Weights of a small transformer language model: RMSNorm before each block.
Each number is 128 + 32 x the weight over the matrix's rms, rounded and kept within 0 to 255. Layers, rows and columns count from 0.

# layer 2 MLP down, 256x1024, rms 0.0758, rows 198-255, columns 448-511
[[107 114 117  52 136 137 156 174 138 174 150 172 108 100 115 159 110 105 137 212 126 166 179 108 112 106 126  88 127 122 141 115 119 136 154 120  66 123 116 117 133 124 113 172 151 130 146 145 111 106 116 108 121 146  92 128 145 144 123 123 137 143 116 161]
 [147 106 144  94  68 108 155 166  82 166 113  79 153 117 103 122 147 132 165 108 121 122 169  99  67 125 139  66 142 106 134 114 141 146 137 211 106 116 148 169 121 141 152 163 145 106 169 140  77 106 126  88 139 225 175 137  93 133  96 137 115  98 144  88]
 [127 189 112 120 139  79 110 113 106 101 153 185 116 147  90 128 105 161 136 115 117 110 128 108  99  56 126  81 176 102 157  95 120 112 101 138  70 112 178 137 140 110 123 178 115 147 132 164 124 131 150 132 172 154  97 161  96 116 103 196 187 151 179 162]
 [141 140 133  81  80 102 162 160 139  97 208  89 133 115 135 169 148 207  88 151 171 130 145 126 136  80 114  92 153 144  98 100 126 109 147 145  82 134 194  91 121 136 101 140 124 132 122 158 115 151 164 132 132  99 143 191  71 169 121 139 100 107 132 112]
 [165 102  95 130 136 121 112 130 205 134 127 116  84 151 134 125 135 118 155 139  82 138 117 109 163 159  92  91 122 168 138 163  92 151 146 172 139 151 195 118 112 127 153 171 144 137 117  54 103 172 196 152 110 160 118  66  91 141 123 153 130 170 137 122]
 [ 74 179 142 140 129 145 107 117 125 143 103 130 134 151 136 159 111 192 113 146 114 155 149 187 176  90 123 173 117 147  48 175  86 118 109 143 114  97 154  61 119 142 123 117 124 133 159  91 119 108  97 138 120 136 143 112 140 122 186 153 144 150 126 167]
 [141 161  92 120  48 122 101  99  62 164 112 147 168 124 142 159 115  65 124 144 143 109 127 133 125 134 128 111 113 106 158 112 103 166 107 110 137 144 168  88  95 164  85  88  71  86  86 127  88 146  67 130  90 127  69 194  87 160  74 184  90  71 119 111]
 [116 116 139 169 149 145 145 113 100 140  85 216 175 124 163 114 143 148 141 101 125  82 175 137 106 119  89  73 145  94 102  99 147  90 119  74 192 117  88  98 145 135 142 114 124 172 155 147 143 129 102 139 136 133 158  56  80 138 125 105 102 163 165 148]
 [153 137  75 140 213 120 100 107  99 134  41 167 123  74 142 118 194 126 147 129 155 168 145 124 169 113 185 143  96 140 153 194  89 101  97 132 124 162  94 200 134 146 119  94 122  74 172 116 139 137 122 140  75 161 122 174 102 113 122  95  87 143 140 105]
 [156 163 106 124 135 152 187 105 165 120  89 153 128 106 159 103 155 112 144 121 127  89 181 131  90 117 139 185 107 125  63  93 117 158 116 167 120 117 123 143 144 115 165 160 171 162 131 155  92  89  71 133 112 140 169 119 157 149 119 119 124 156  93 181]
 [154 133 127 204 108 102 176  97  96 110 167 126 140 174 182  83  91 122  74 175 174 144 107 103 156 144 102 128 132 149  94  97 163 122  89 141 129 113  72  91 147  85 145 128 118 158 107 130 133 124 105 123 184 139 106 162 198 124 106 151 144  94 164 124]
 [160 115 100 133 163  75 109 206 154 154 116  92 114 122 120 123 153 109 164 120 105 129  99  99 114 172 156 139  77 165 126 167 115 168 201 142 110  98  70 117 108 151 136  56 124 153 161 163 126 145 117  94 128 165 125 141 118 175 102  93 136 138 183 110]
 [127  90 137 161  52 169 117 156  65 100 130 124 101  80 169 125 168 103 131 147 135 201 136 128 141  99 107 147 161  96 125 133  78 156 104 111 156 133  94 118 123 153 150 145 118  77 136 133 157 144 133 146  97 161 168 172 124 130 132 166 153 158 159 123]
 [160  93 110 127 157 146 112 180 165  80 138 148 114 154 107 209 177 116 139 120 147 199 115 163 107 132  82 120 156 150 167 123 128 122 108  82 188 116 149 118 135 159 107 152 121 124 129 102 140 145 145 183 162  88  92 166 115 111 164 127 165 184  93 190]
 [161 117 120 167  96 117 127 137 138  73 100 156 159 165 102  99 117 116 154 142 100 195 102 140 169 178 126 119 165 105 153 119 165 116 119 107 182 104  89 139 115 126 112 128 120 113 159 140 105 102  90 115  74 110  84 146 166 171 148 159 154 148 102  92]
 [141 134  94 110 109 117  77 141 113 137 156 127 126 101 153 186  78 140 188  94  89  79  95 200 132 138 118 118 142 118 135 135 126 127  91 126 155 117 131 183 103  99 151 128  97 132 185 139 212 112 156 179 128 150 117 106  62  96 149 123 164 146 125  80]
 [146 179 146 135 159 129 123 135 100 112 122 207 135  85 163 159 136 168 168 121 148 134 161  45 169 158 114 195 121  88  58 121 131 113 162 115  96 158 176  96 123  37 158 129 128  89 102 133 178 163 141  83  54 117 181 189 130 130 100  96 108 129 139 183]
 [157 131 124 155 111 123 126 122 125 175 155  73  54  75 111 175  75 127 112  16 102 121 133 163  79 205 133 122 211 115 122  79 181  78 148 124 126  70 158 131  91  63 141 151 101 128  78 122  61 127 122 139 182 182  76 153 123  44 161 109 172 111 113  95]
 [187 140 196 112  49  85 148 112 127 136 124 125 154  84 161 186 148 138 152 110 137 176 145 160 162 120 139 111 137  87 125 167 122  52 101  75  71 162 145 106 141 102 149  77 205 118 150  89  93 111 145 171 166  87 119 108 135 159 156 145 137 122 141 129]
 [147 102 166 129 121 163 173 109  98 124 158 106 154 137 123 130 194 101 130 124 131  93  80 102 152 128 122 168  81 100 160  81 108  96 124 140 128 175 129 142 124 161 127 151 117 168 142 103  61  91 142 102 150 139  86 143 115 123 156 162  75 202 130 145]
 [140 104 110  71 125 106 116 151 132  80 121 141 155 123 147 152 142 119 153  72 110 111  98 137 119 152 144 156 140  60 118  95 168  98 133 135 135 163 171 182 108 115 142  88 142 107 151  96 155 147 165 160 171 145 193 144  91 160 129  79  95  99 153 113]
 [116 153 165 109 123 129 156 127 144 162 105  89 101 150 148 167  93  87  96 153 143  41 118 150 168 156 155 111 110 140 142 112 175 116  99 143 186 114 142  89 133 114 156 143 130 146 133 100 146 127 118 100 144 154  97 138 166 112 144 139 115 113 176  83]
 [102 156  78 155 110 124 114 143 125 162 127 139 121  79 133 104 109 144  99 141  74 121 153 108 139  96  94 189  32 148 156 168 197 109 131 156 156  55 155  80  94 146  90 111 184 126  66  95 101 152 125 107 146 130 139 155 140 138 114  83 123 167  76  87]
 [120 106  93 134 148 144 121 105 164 202 154  96 111 176  42 101 133 142 142 162 175 131 141 145 131 142 138 117  78 155 100 116 110 116 145 168  99  80 131 115 161  96 154 146  98 227 137 148 113 112 109  82 131 145 148 115 189 155 162 182 184 129  74 101]
 [122 137 143  94 146 112 105 113 139 116  90 169 156 107  78  86 110 140 132 132 101 135 102  29 133  85 111 122  94 113 158 179  66 111 123 142  91 139 127 127 194 102 128  98 138  82  85 156 169 132 142 159 152 154 157  94 135 116 167 140 105 142 169 128]
 [123 105 139 106 156  91 101 162 102 109  46 161 150 132 123 113 168 177 198 127 116  69 127 119  87 143 118 121 116  98 155 135 145 131  98 131  93  78  27 119  93 198 163 101 158 190 172 188 120 158 139 119  68 104 178 148 104 187 140 145  76 111  85 101]
 [124 182 170 169 153  88 143 145 157 143 142 133 125 118 106 154  67  88 103 108 137 194 145  92 110 117 122 141 127 140 101 150  71 158  58 117 114 178 125 102 109 130 120 144 190 111 105 137 142 144 178 127 140 124 120 173 120 157 132 109  66 155 157 151]
 [129 167 128 124 107 139  89 186 110 208 128 194 112 158 115 152  89  76 120  79 124 128  84 108 119 112 241 122 138  99 145 145 172 190  65 104 250  88 157 120 133 103 101 140 138 149 123 130 121 108 152 157 170 140 162  85 191 188 197 126  86 125 141  99]
 [149 100 133 112 110 120 145 133 148  83 178 128 191 132 125  95  99  40 148 173 158 117 113 160 160 136 135  91 122 124 161 103 161  84 108 130 114 135  79 152 119 147 102 136 179  67  83 114 127 148 137 116 151 115 133 142 123  73 131 143  95 111 102 100]
 [181 162  94  98 118 122 134 140  94 110  97 110 142 127 103 102 130  88 113 119 150 128 143 134 110 119  99  50 118  97 145 193 111 124 137  78 118 155 134 146 119  99  83 110  69 113 149 139  66 131 140 118 158 132 208  82 163  92  58  74 139 117 155 130]
 [116 176 121 110 155 127 148  77  76 183 102 144 177 204 110  48 138  80  79 150  85 184  89 138  98 140 183 141  86 130  24 160 196 149 115  62  93 174 157  54 143  96 101 131  97 105 160 158 113 135 158 121 132 117  78 153 186 158 171 119 182 121 136 130]
 [112 135 100 113 158 135  74 139 113  85  98 124  61 100 104 156 174 159 105 148 153 143  61 199 124  97  82 117  94 124 175 162 105  97 153 125 149 141 215 150  71  89 118 137 159 109 141 122 128 113 123 127 128 107  72 107 103 170 136 156 164 108 175  94]
 [123 102 164 132 130 123  88 121 175 145  95 113 137  94  95 124 119 143 123 162 147 129  69 106 133 171 198 178 177 132 132 123  95 148 124 142  86 125 153  81 114 155 149 162 124 116  79 133 154 112 144 152 125 137 153 213  92 148 112 183  72 141 143 148]
 [102  77 138  96 143  83 130 167 157 144 163 115 132 188 144 136 184  75 158 129  60 102 101 130  84 146 157 112  93 172 188 171 129  87 131 153 117 135 127 117 125 128 144 142  99 175 165 131 193 159 126 123 133 149  84 145 137  99 130 122 163 147  41 136]
 [143 128 118 109 155 143 130 142 140 141 106 139 126 125 107 127  82  80 105  96 177 124 202 160 134  91  95 111 149 119 101 161  72  95 137 139  88 115  93 132 104  97 134 150 132 103 119 116 100 167 115 167 173 142 133  81  89 102 146 114 128  83  74  96]
 [111 159  95 185  64  74  66 126 125 127 100 197  93 139 118 152 116 170 115  78 150 142 156 102  93  98 153 108 129 130 125  78 126  82 103  97 161 147 104 132 110 147 189 133 145  71  94 137 117  76  99  72 137 137 116 136 136  75 146 145 168 112 137 175]
 [116  98 104 116 130 102  89 127 201 143 118 122  78 109 136  97 123 128  98 155  96 206 140  41 154 173 100 158  92 179 191 165 139 152 160 137 134 176  99 119 168 131 115 152 146  98 160 120 166 130 121 179 107  75 105 149 152 168 147 130 172 106  99  93]
 [111 123 144 220  62 133  81 166 133  70 112 160 122 121 139 119  88 111 127 150 198 121 135 132 139 106 124  61 109 117 134 186  93 129 154 102 138 154 135  87 139 182 172 133 133 107  93 159 104 146  94 126 220 120 104 129 112 143 148  88  65 112  95 117]
 [133 123 196  89  89 107  88 118 126 112 134 134  70 135 156 137 122 145 158 137 169  79 111 148 118 106 116 147 109  71 155 119 119 103  98  92 212  92 115 166  90 100  78 162 165 128  89 148 126 159 104  57 169 159 127 180  88 133 190 116  55 133 200 125]
 [ 83 146 172 136 130  73  98 158 131 110 110  82 186 131 147 145 205  94 132 153 165 122 150  79 131 201  58  99 181  83 125 141 115 134 110  85 106 135 132 165 125 119  86  97 114 162 112 104 118 174 139 120  82 137 127 134 142  96 103 158 148  97  60 150]
 [160 135  98 163 102 103 162 140 125  77 154 186 182 110 116 227 129 176 156 196 149 123 101 124 170 113 104 176 178 143  70  77  98 158 119 156  94 146 141  78 126 222 182 139 107 125  96 114 126 109 185 123 151 131 152 106 130 147  87 106 176 149 141 122]
 [161 139 101  84 129  99 141 125 142 155 148 163 144 102 122 135 142 175 166 116 145 125 157 105  84 128 126  39 107 111 115 127 144  86 124 104 114  91 121 133 131 127 141  68 107 151 124 139  95 128 132  52 137 137  92 147 113 141 158 145 107  97 109 113]
 [124 162  93 189 142 139 150  86  86 140 135 140 136 147 132 158  79 150  96 121  70 140  91  83 113 103 121 132 144 111 171 141 155  92 152 141 135 114 118 145 143 141 154 123 166  97 143  95 130  38 140 127 108  94 127 126  75 141 102  96 114 140 166 109]
 [140  65 136 140 132 179  46  98 120 124 200 115 129  88  86 149 183 127 105 131 137  93 174 211  95 153  83 132 137 175 119  92 126 160 139 104 134 133 175 108 126 134 178 164  66 131 133  80 140 127 157 126 121 125  84 185  77  88 116  62 116  90  76 141]
 [160 111 135 110 168 133  83 149 107 125 100  89 150  73  85 109 104 115 151 117 150 189  79 109 142 100 176 134 104  80  96 136 137 104 146 131 176  47  91 125  80 196 124  98 103  87  76  37 148 105 112 152  96 144  98 136 136 125 127 137 125 133  96 101]
 [167 100 163 100 141  89 173 150  56 169 123 105 130 169 207 120  84 120 162 172 132 163 102 129 131 132 112 189 107 112 120 112  97 181  99 163 143 113 114 158 121 166 109 146 126 136  96  56  98 135 127 126 100 100 154 150 126  79 161 163 114 104  97 106]
 [120  68 117  83 116 128 150 143  87 203 140 158 128  98 110 100 182 107 125 148 128  86 125 184 163 199  52 153 128 108 155 119 108  85 255 152 134 153 167 106 188  36 142 151 122  59 161 105 181 109  96 117 116  90 122 118 119 117 114 193 113 116 156 123]
 [158 118 148 161 141 162 139 136 173 112 107 132 100 109 133 153  93 113 131  92 188 102 126 176 135 115 114  83 123 142 122 126 127 121 147 136 137 161  86 119 154 146  94  89 150 171 110 164 127 131 100 143 117 143  78 169 103 128  79 123  55  51  93 118]
 [133 132 110 114 130 130 175  87 162  91 131  97 197 188  81 188 154 186 133 173 183 195 152  58 194  85 113 116 101 176 120 110 107 118 118 150 163 170 160 107  72 158 114 155 117 129 129  53  84  97  98  99 195 101 138 150 133 125 186  78 165 161  56 128]
 [147 116 138 154 154  50 110 128 100 136 149 132 160 144 134 124 120 101 118 104  84 109 110 149 104  74 119 155 118 121 153 221 117 121 201 130 118 109 144 148 168 136 160  98  91 204 127 161 134 158  98 114 146 153 151 127 121 136 101 162  95  72 146 127]
 [158  81 145 135 129  94 110 157 136 188  85 120  90 140 144 179 167 115 130 134  98  75 131 187 119 113  83  86  97 152 126  89 138 184  44  96 118 198 130 108 144  66 111  90 122 142 140 119 100  49 127 128 133 118 176 132 112 154 174 211 122 116 146 149]
 [131 123 106 116 126  89 116  87 161 192 169 196 128  81 110  93 103  77 207 122 134 119 118  52 167 127 130 107  82  90 104 151  79  90 123 102 110 179 149 104  84 208 125 133 168 205  80 138 159 137  80  99 160  99 146 107 176  83 149 138 133 108 187 106]
 [152 150  80 172  61 128 209 176  99  80 158 142 152  80  77 126  75 141 168  69 135 131 101 126 107 141 153 118 127  97 105 107 120  77 169  84  96 144 155 140 125 151 106 126 151 135 119 148 100 114  89 129  95 154 138 100 100 116 135 164  92 181 130 181]
 [120 147 103 126  90 191 163  84 171 134 113 148 161 139 141  92  65 164 117 106 143 112 177 123 104  92 129 120 153 129 150 121 127 105 133 144 108  60  89 142  96 121 140 137 133 153 104 136 105 171 114 159  88 126 143 171  80 117 123 131 156 156 140 108]
 [144 194 111 111 119 125 139 129 154 172  28 124  96 153 202 134  41 145 106 171  80  83  94 115  92 130 109  72  94 156 170 111  20  99 113 122 155 136 135 101  40 103 146 136 148 105 140 151 134 134 110 136 165 121 139 102 188 132 137 120 115 132  93 155]
 [138  84 101  90 168 148 127  70 153 119 179 164  95 117  94 105 141  64  80 122 116 100 183 235 147 121 142 125 109  96   0 122 172 116 123  82  94 139 112 111 130 112 110 126 137 146 116 142 142 131 163 126 146 114 103 120 168 128 122 188 121 146 139 172]
 [ 91 126 164  83 140 167 151  88 127 186  96 117 198  85 142  82 101 103 165 165 157  98 142 120  77 112  58 167 135  92  87  74 103  83 141 213 137  99 166 154 133 111 130 109 128 190 126 153 150 123 177 125  86 165 138  98 171 101 170 103 100 162 166  92]
 [103 145  83 166 140 151 165 142 216  98 126  60 126 137  81 105 127 190 160 127 137 137 139 110  78 108 110 117 138 186 162 100 138 108 147 159 141 131 163 118 133 132 100 131 134  95 127 106 135 194 178 130 130 129 102  96 187 116  97 162 161 143 141 123]]